python train.py --attn_scale=0.177 --optimizer="soap_variant" --lr_head=0.0156 --grad_clip=1.0
Each number is 128 + 24 x the weight over its row's rms, rounded and kept within 0 to 255. Layers, rows and columns count from 0. Numbers have three digits each. The size before them is the row's rms in percent of the matrix's.

# layer 3 MLP up, 192x64, rms 0.11, rows 16-49, columns 0-63
092:086123121155126138117139138153107153136127130148117103152117102186116135137132117126137104124094092118144140100145128170133089088166154087179147172140134109133094117125168107100160097140105108
097:112123083124119125149114131131162135155131142094145088146086093093139116169143135138157104175143100121138131121114156138134081104086119107163149124120163102151179107110158115091142121145140142
104:139120137174099153147102125103101123172131109126118170124134134107140167075145111142166136125130131142111118132147129084139084108110110103138077102087127142157066162129144140115131141132117104
103:175129166154153138068102115096120120131138131132139098168138133114096146146116169075117142123135139095163151132143140141100125159093137097147096134126137121134149085117091085155150118142145133
075:116154162132145144143155155105138137155158160133148114111108186136134114124201104177185157132156119121120159098146143162146143098138126144126127130123142153110109125134152119101168111146123108
128:080142116082137096131096128104151110105127163099109120115153144081115124100146140092114093167137125097110153137095136129127116134103101102123121113109129115088162138174116084136108134158124086
096:123131143107097137090133133142130126144133117084067132129123124164068124126093096182137110103144111079142111113100091119139119134106107143154126103089126113121152143144101154138104155099158139
098:099165129095102134138135129167098129108116120069152125114049107147122115155124117161139120116141099161092128140108070098127133119129103114136157113123138115118149119122123116147111164157141089
110:157096070107111141113146160145172121127108123121114132121123119142131106141121180140140076148141129120120119118121137155137163192099157140099140132107109148130138130074170163158110151108128124
109:145129120111131136115117093136113125118162122107163115080115166124184087135139076122157137112106147131137158126135166131173127124147126149128084143125129161115152166130106083096126123159096162
124:150126154099127135146110150113152105142105147124109176117091168130110122135133168116145145126141107143108132149106114135087080107161131126132111165104148140131076121098100137081128131166107186
100:143115157158108152095180154141129134142134147151151124111111144142163134076136148114145132129135145137120117151109126120094162099136152132135139107147146161175101142175151103147090151069136165
100:167133123146101061131156121164140129143133158146101092111134099131168121086125073121112097117120119098148127077165134133117100140109156111132092130144131117142126126080138150142145132106159120
103:104143081118104155102173163094103113127159155131092134175144136143112118138077152095109117100120148165157093150141129140135124129169137128125154127108171125128114132159144102105131147111138172
107:129137100131110118145103134092120102145126092167187135115101101187159148138092131137150118108139134180104119129113122152161132119086134149126115126113107165131175130102105099126129100108138090
098:122115081106142140126115150107158107159121133126112114156152117101111095188114121124086094181101094131131132103134155160140078115123113142134149127094090129155161112101106099133145135162115135
104:137103158135141197141129147124112135128103152139084134110136139153122118130092140125108126128134180162148139158166143176076109153149102140136133120100132116090116104162157122117146123180142115
094:114168125117145147108138140127103148126176132146099148123161167134113088118115109102128116149148115125134150106203133117093093103120115118153147169138130142098093110108108096110115128071124148
117:115134089127144143133126131136126087119113113181096147103134112145111105196105123137181114143103106168160141140138118124158150106110121116132120136116123150065143147095116124158134140118073117
097:173124139119116142129105117103092144154168171144120136116134082121115156161085142102172150140149137115179149080171130108110123165101111125104136148123113121091112092123126109129163127136118144
108:105110109095136159200150114158083126138109143153108149125121105121093117154168122103125128093122126152136099098125095101133147160080151127145118141129107126078120121128111161154124106121094102
085:123122107150091164150095150172152158110170117094093130099121155158170135153132114128157107117150124110139147138118116109139106109139083116105145149154164160141108142093162115089144126166137142
095:101142148124155144112083130176146150139124113112112155114149135124164186066130135130121116129141168115145134145133113146132142075117120154082133141165102147100148176154136127108130155108154138
097:138108120141126141117142098159121154180071143154150118168123105088094126175151113138134121133109128123137095135111104115092112129130159166129140095090117141115110120117188129130117088138101095
099:097169109112123150110123136089126097106118121129130086124108122109148116133107111107122150145127105122164140103142099124136054152137126155115121074134109110144168117080104182101117109100137115
089:135121138122102124130120131103122101059096166143120079080109129121137138133131161118155130163131126150122166141122159136119135130123121153061154122114158114074156174141132136137111099134128153
114:101055130142135146136098114121087128135124128100143114183120161153109161100100175155146138105168111103110132124128157159112150106093122120101123155124150143127141150110126144097095132096104122
099:175134118147156111118164141122146116146135117147132146134163099125141076115152137156131175147145136121155165159153146113150057127108108135125132165104116105131123067126104151098126153149130137
106:124142143134146117122158101150099155114136131114101138152116150141128103146152115151124163097159100123096122135130105125123206074133102093159088114130111124117086158097147130151158107164112136
097:138136120151100103118134129094097090124159105084109105135127123129127155147155116187101098134143082134104138153094105139133112093131133112130156075135092161160121129109173154142128161125153140
095:161130072103137121144143135125102132108091137119105130115128160109121110093137129117159138174123100180151120134147086093142085120143129162114087120112147125107085105176126110079123111129121125
099:137110106107121140112146096114103139109151110124128096114158116162141115133158124097114178153132131154125111118134135138123145112147140131124084175158196122107084131144183137074124147108160118
109:127155136125151156099127168082178113111142131129132110128120129098093114086135136168122142133136153094113114160149183135139166136165119083106124104109139149125135133161163145158143128113079143
099:121139127096125145110131117082152138098081150130096129151159138116130133135144144129163133131163115147114081129070127102071117079129109155129131146118145127157143152149116152131081103111086107
# layer 3 MLP down (transposed), 192x64, rms 0.146, rows 16-48, columns 0-63
086:127115126132121122154130119143138151089135149106125129075095149101132125123150160118092120120140184158106112164118126118114120156097109160104097061140134119132162141143104125186098140132160154
099:138079146142099134134125126127176158149102139145128099137124095136100156089137188127142176131128168114141125155110127091111137095102141149107104091099145107111113091114151132137090127132092137
100:139123133106118125081102144139174101104104152104102169121135124150117141135155148125157127122152100131135127101108103178150140164126106165157156143108159094116130151057147123156134146118127162
110:118132149159139109103123132154112147129150116150090133144150147130113159093145151071089110127063126116108132121144135119147110108161121097136087105092109129151116139067119178140160116127136124
076:140120095135127155159185111139146102149152146130115141143131114135104117127129159157094108113203128136109128152072121112133141116170104139111086100143143099134113110139118167174108133114140146
130:101125112111152106131128107149130118103089161141120089131171084116143143103151127115134102174103133087154118117140136096142147118097109122169151095103114140094167182134149087116102131120109108
094:153157123103145141127107109135146135091138119115153146103089134109120131116159197081128162135145141119110120134124135166139131145134167141114109154154123092158167113101169105131151073150099113
091:127097107164168146107106164110170139150167130133111137149149123099130138138109109113163085130127180116173136111120104141164133161107155163120123144123139157160123141136110151124109124073120168
109:115105101094085117114125113115139137104165117130168099133149157142115112155127129123112094153133154163159131162134144172142120092097086111117124134088120140124092142163133127061139157096120139
103:124098131111130116148139109157148131093110106133137134128128167096138113093153164115137149113147147150142153097123116066061140160123121143127119111131129155074120094095124145129140119128065149
127:142163153125123121152144144134108119105104144168142112124167139122098171119131135090094140127140119140120117139125108138071142105140138128169136084066110127135139123145104148090146107132123201
092:126125135122126099156095147124141096134121106119110124113115131128109111149109105114120101113082123140113165134145135131193141141144111124121115103073085106087139133089073157093184119155120127
098:122127115136153152137129152114137124102124103153140155124113167108118137119108130083077124114158138113135129149128097102167174121115091152109173102132112088137107123172136073110112145167086131
102:122133134174103100125121157103134121097105110118137132137131119134114120132106104126106130156089136118130132133160147093152110104144084088138081082107164112127138150180115156107061110101106128
108:127159073097137120108139122146126107165058150133125134128098130153120122119121132113147153071149148134117138121145141149131111141120126166107148123121137121093120181086168084130135109155117086
091:132125142134071106161129112141120169128117119137141117158106158107097131050138129125165172100122158136140128126100131097127138148139126123125101130137178128120145140188140110094120125123151083
099:138155088108068096112137110116103134112136130131157137123117141137120145121145126140115117138134088110100108061109134086152127082083128134116100129176172108154121138103103120126088141100109132
096:121068140121124101158130119131150120157116108141130113160086107142158129136125135148143080115095122114101133140071139130161144106117133145086094080113151110176128132117132130114163137179115102
119:130119153142121137099155166131137119165111129184151106110148117154127130135094167161131153136147129151122175110144105122150151092139153086115136118122186129116146187086110131131153117108148147
089:107149139155127126132141118134131109104150094092097131142126117185121126117150113142094112116124102169110084159122121134168156084145127105157149090115163165178162147101145158122111113116109107
101:155132087117145100163131109129103147142146146080091088185155115178128168129107121144105151113146137138096144148113154134121106158084121113151160132135099106166134125115111132099119138127128091
097:085132138139142131078155110113146109137098119150173138159120143078111084091130142106124134104145138112152080112107094123125120118145143147149087115136103124127174101126118147115071113115162138
098:141147126140162131117166170157147127125156121156145153120134149142148076149127176141132111104156121128107095091143101124135151162135139139165140154093136126167100101062139123142146121164101134
096:084123119097131107101098137100083087108175119097136124132145087159141148132116088147112126129132104150129102153116094144190147107128128115121133136126127099095114151162087075127129145131132143
095:145090148152175161134110107155149141156156108148139138128120114134113134147173148151106115101111146111140151150103105115118171105110147103153154191109152118133141140156143082143086122125084116
099:138138178147150162121150115166123107103175131111124131115120090126134107098186119161140131138151119083105109152132098095156125124125108133120144153140155167160093124110136196124121114131140110
103:134128114132127125093092184131117133158125130107128150160119119172145148147133153154109127124168178082099160145132169132129153128151101147134120115112160131163160129067099132130134093096136116
084:096097106106120147139124121143120128115119146106140118127088173123128179111116149101152090113112148150134060088110126126106160139139156141125137107161119104135155155143153086178103137101097136
100:155111152144140152101127102131146127101168105139151134075128131112099127173090120115129088149136159131074119128138149139115134137183130136139125157142103108121101137168104178178113111112124144
097:107117147117132143134127114159125128162107135153142118100126126091137108079109173094138168146082175138147155095152109126153141113148119146123078174130147106119154146158082089100126129124138124
096:109117120112106126125135104190131139153120110159109147163138091140131113135155121162089164117135148095135117125106164134119128137097114116114141172064127129121141110143136142147129126067067123
098:130158107091114153138126079126145200155140134108132055151122131130099105123097125105115117135124153144190119151141137113124159135127138131127120165151136109174150107144146113138134089131136129
101:123061133147070174104131132136113124164114157129111125116105145154135115136145098097125118098119061142159157119108108105117074134127127133124114133144106129121133101111101127124150127094168098
# layer 3 MLP gate, 192x64, rms 0.115, rows 17-49, columns 0-63
102:069120122105146147097093126138154147126160096116156103154132133076105134148139136122132117135135128089130115116145157148126047144137125112142121131138151136149178097161157117082134113122140110
112:105106107087170104125131143157184115133117127140097120148115170181106108137159145127112125105123140136124147110103122119127167123104103162132162171078108125117143141123082129158123162124165125
102:142137135139165107156119151138178122108133176157141145130118107150173138116142102100126153135085126109135170159122123152157105133176123140154108112146136151163077131106152158140161085139140137
074:157139091124146157173129106125092121181125176162130143137142157150143091091191099153135108131153100128098150098139115119115154116130091123132125093133146122126098112133135146140154127144162152
090:125134136138122136118116121174116116137122118117106123156140137104103142137164105131116118143128124151103200154114155147106104095154144136132103120129101088129107143182059173102150162153144140
091:121078137119114111152139165172132116117159120167141105149136120129098124135110213150148124108106139139098110151080130123099106151124074150123138113120120154134111114115147107106109130102094117
098:126125131081109120137148115080083154110137092133135134103134090134142082119120172125081133178144137098133136161125144063137117100129122099120126160108139152079135129132127106135111118162137121
105:120162111103175139151122151165130120145093142124080160144115130150138149126145133105136135109114071090120121098128133112075140173158159167135146169157130121139143127120124130184141123154127118
113:111126127120136134134121110180088145131135131122153114059157136119187124145103090117155156132107141081121139131167145178156132118166135129145096129103099113137149143148140116108102154158150121
113:105082161131110150127104112114110121176133119137138133179158161128100135135129108121160115114136093100118134130101117137132142110150140094093104181132136166148059169120099133150135110105142109
093:093098135142159122142140128120100134124168165085129120127146128142126132111146181151124150171153139134123095114108096113080149128111123120128145145155143161146086111147134089128103100061129154
108:134129122124143140104085100097135151104106102120131177124097160132107175127138129109101126130118120133165145134142107104135137104106079175129177119141129088142070105170131114093137114153121132
113:113099134171088123138157173144159066145128136141124112152149101116145109128121121140114156064140114161136095091134124130129134125116116128165114099093143121137173141105093154172124130146115140
099:124104158173145106155118110109144140157125107115124149121128120105187133155137096133133141135139113119131106096142115182171119159138114102108128125139090145153179109142118178105144127071153118
088:140141109120064150112127150152131187124162123133136116128137146171126151082100131099166135116136134168106104156121110106177112135099151116135106097117186131147142150135139099105129138101123121
105:146114131104091099094106086125103126118085138109135151122122125107141147158172111170147141138150096170094102099108126128147120101061145129127076148106152134123131137135104122091099127107122124
094:091094118083099142137100144133123166090114114150088106124060152135136163103148139155136120120140107129107134178092141123150158153127139137101135086088120107126129127114142109102141125148101099
106:130131151106160153107182095101152101166153122145136112142164129128126091096128138142150148097147133101169158114123100142101104117139164122127178123089137110131129158127154141151189118108141120
091:085176135133114116133120121110135127096148078146155111080114121133117107118114096124119151101138118169115124187126131112139150081141129093122115120123174153110163117171122112120086091127101125
117:093164148111121142114113109147161125167141123113148188092127141150152079139135083116145088149084129103125128131119139167144112139167118134159115113149138185122127109128141143144119106132080121
093:151112145089171148112165143119118143109122118161118125133107142104098118113158134149125112136090113137101108102162128113171177138144126104117111102147152105093065113106130142073131149142163117
086:116091125140115143126139162141118143092115138145136128157154144157103119127116145160143065143134119133127119109130108150080142139121064113175141132131137143173102148119143108140132132202101106
099:145107097188117118157126134143155156145102103156119121093120104115145162151116166131128125142100140094114146113157139139136110127129123174124132174188121145169095125114140169133175124127108108
093:117136131121097147116075131108117112137104127114157109118176170128108141103168054134166147124129125105145099100112188136117083116120160122123119131128121172112149109137151144126133099119139111
095:086130074109105112162080121122120164176108139143111103144133176121106146131089125094148163142121132136132140116146150139118154159143102124129107118137098102121129119119088053110136126135130141
117:157183138093127100130154148129153096131125158156134163091132118101166115142157098114106098108131152088138105137100133092155137159158097136131149131133135093139107093137122140172139147123153171
088:132086109125151125122121127155091148108117160115120147084101175154115136128179145105169118126114116158126108113096121108144164160121116106118141194101135096128140112130103100158104166152124141
105:127138100130123129153115108118141143157129110131167124104175139064189159149165138122157078181127134128117120101155125166150101112149131150125152148138127128175132145158118150105140123107126126
089:123123116128133170140127137122119124150103141049075106135138155104152150096122122168160167123128114162138127134148117127112126107125125117099138104183137174108139097138175157129100141131117153
105:127106166135178122096135154105111130128137168115106098097105153133107133142094123110119108125101129137104137109129087092157144115134106119166127112179128105161141153139081129115089136162183115
087:150120131143129147129157146115106097139113108160111186174134144146130111108126104102127183155081095122139117080142160154132090097136154149133118152136152099110115114147129135101148182137132115
109:107168111109172103146110131070111159090152127131117112128141133103116145130130145127154171147165175128119088158113147117123177125134139145113151132097133128108096133148150101148107130167089162
106:129103126107125097174113106088117112110136153110111125084172102139119146122142139118132105124160109146118164159133166112095148102156108149092100110135103063145162105114109147116138140138082133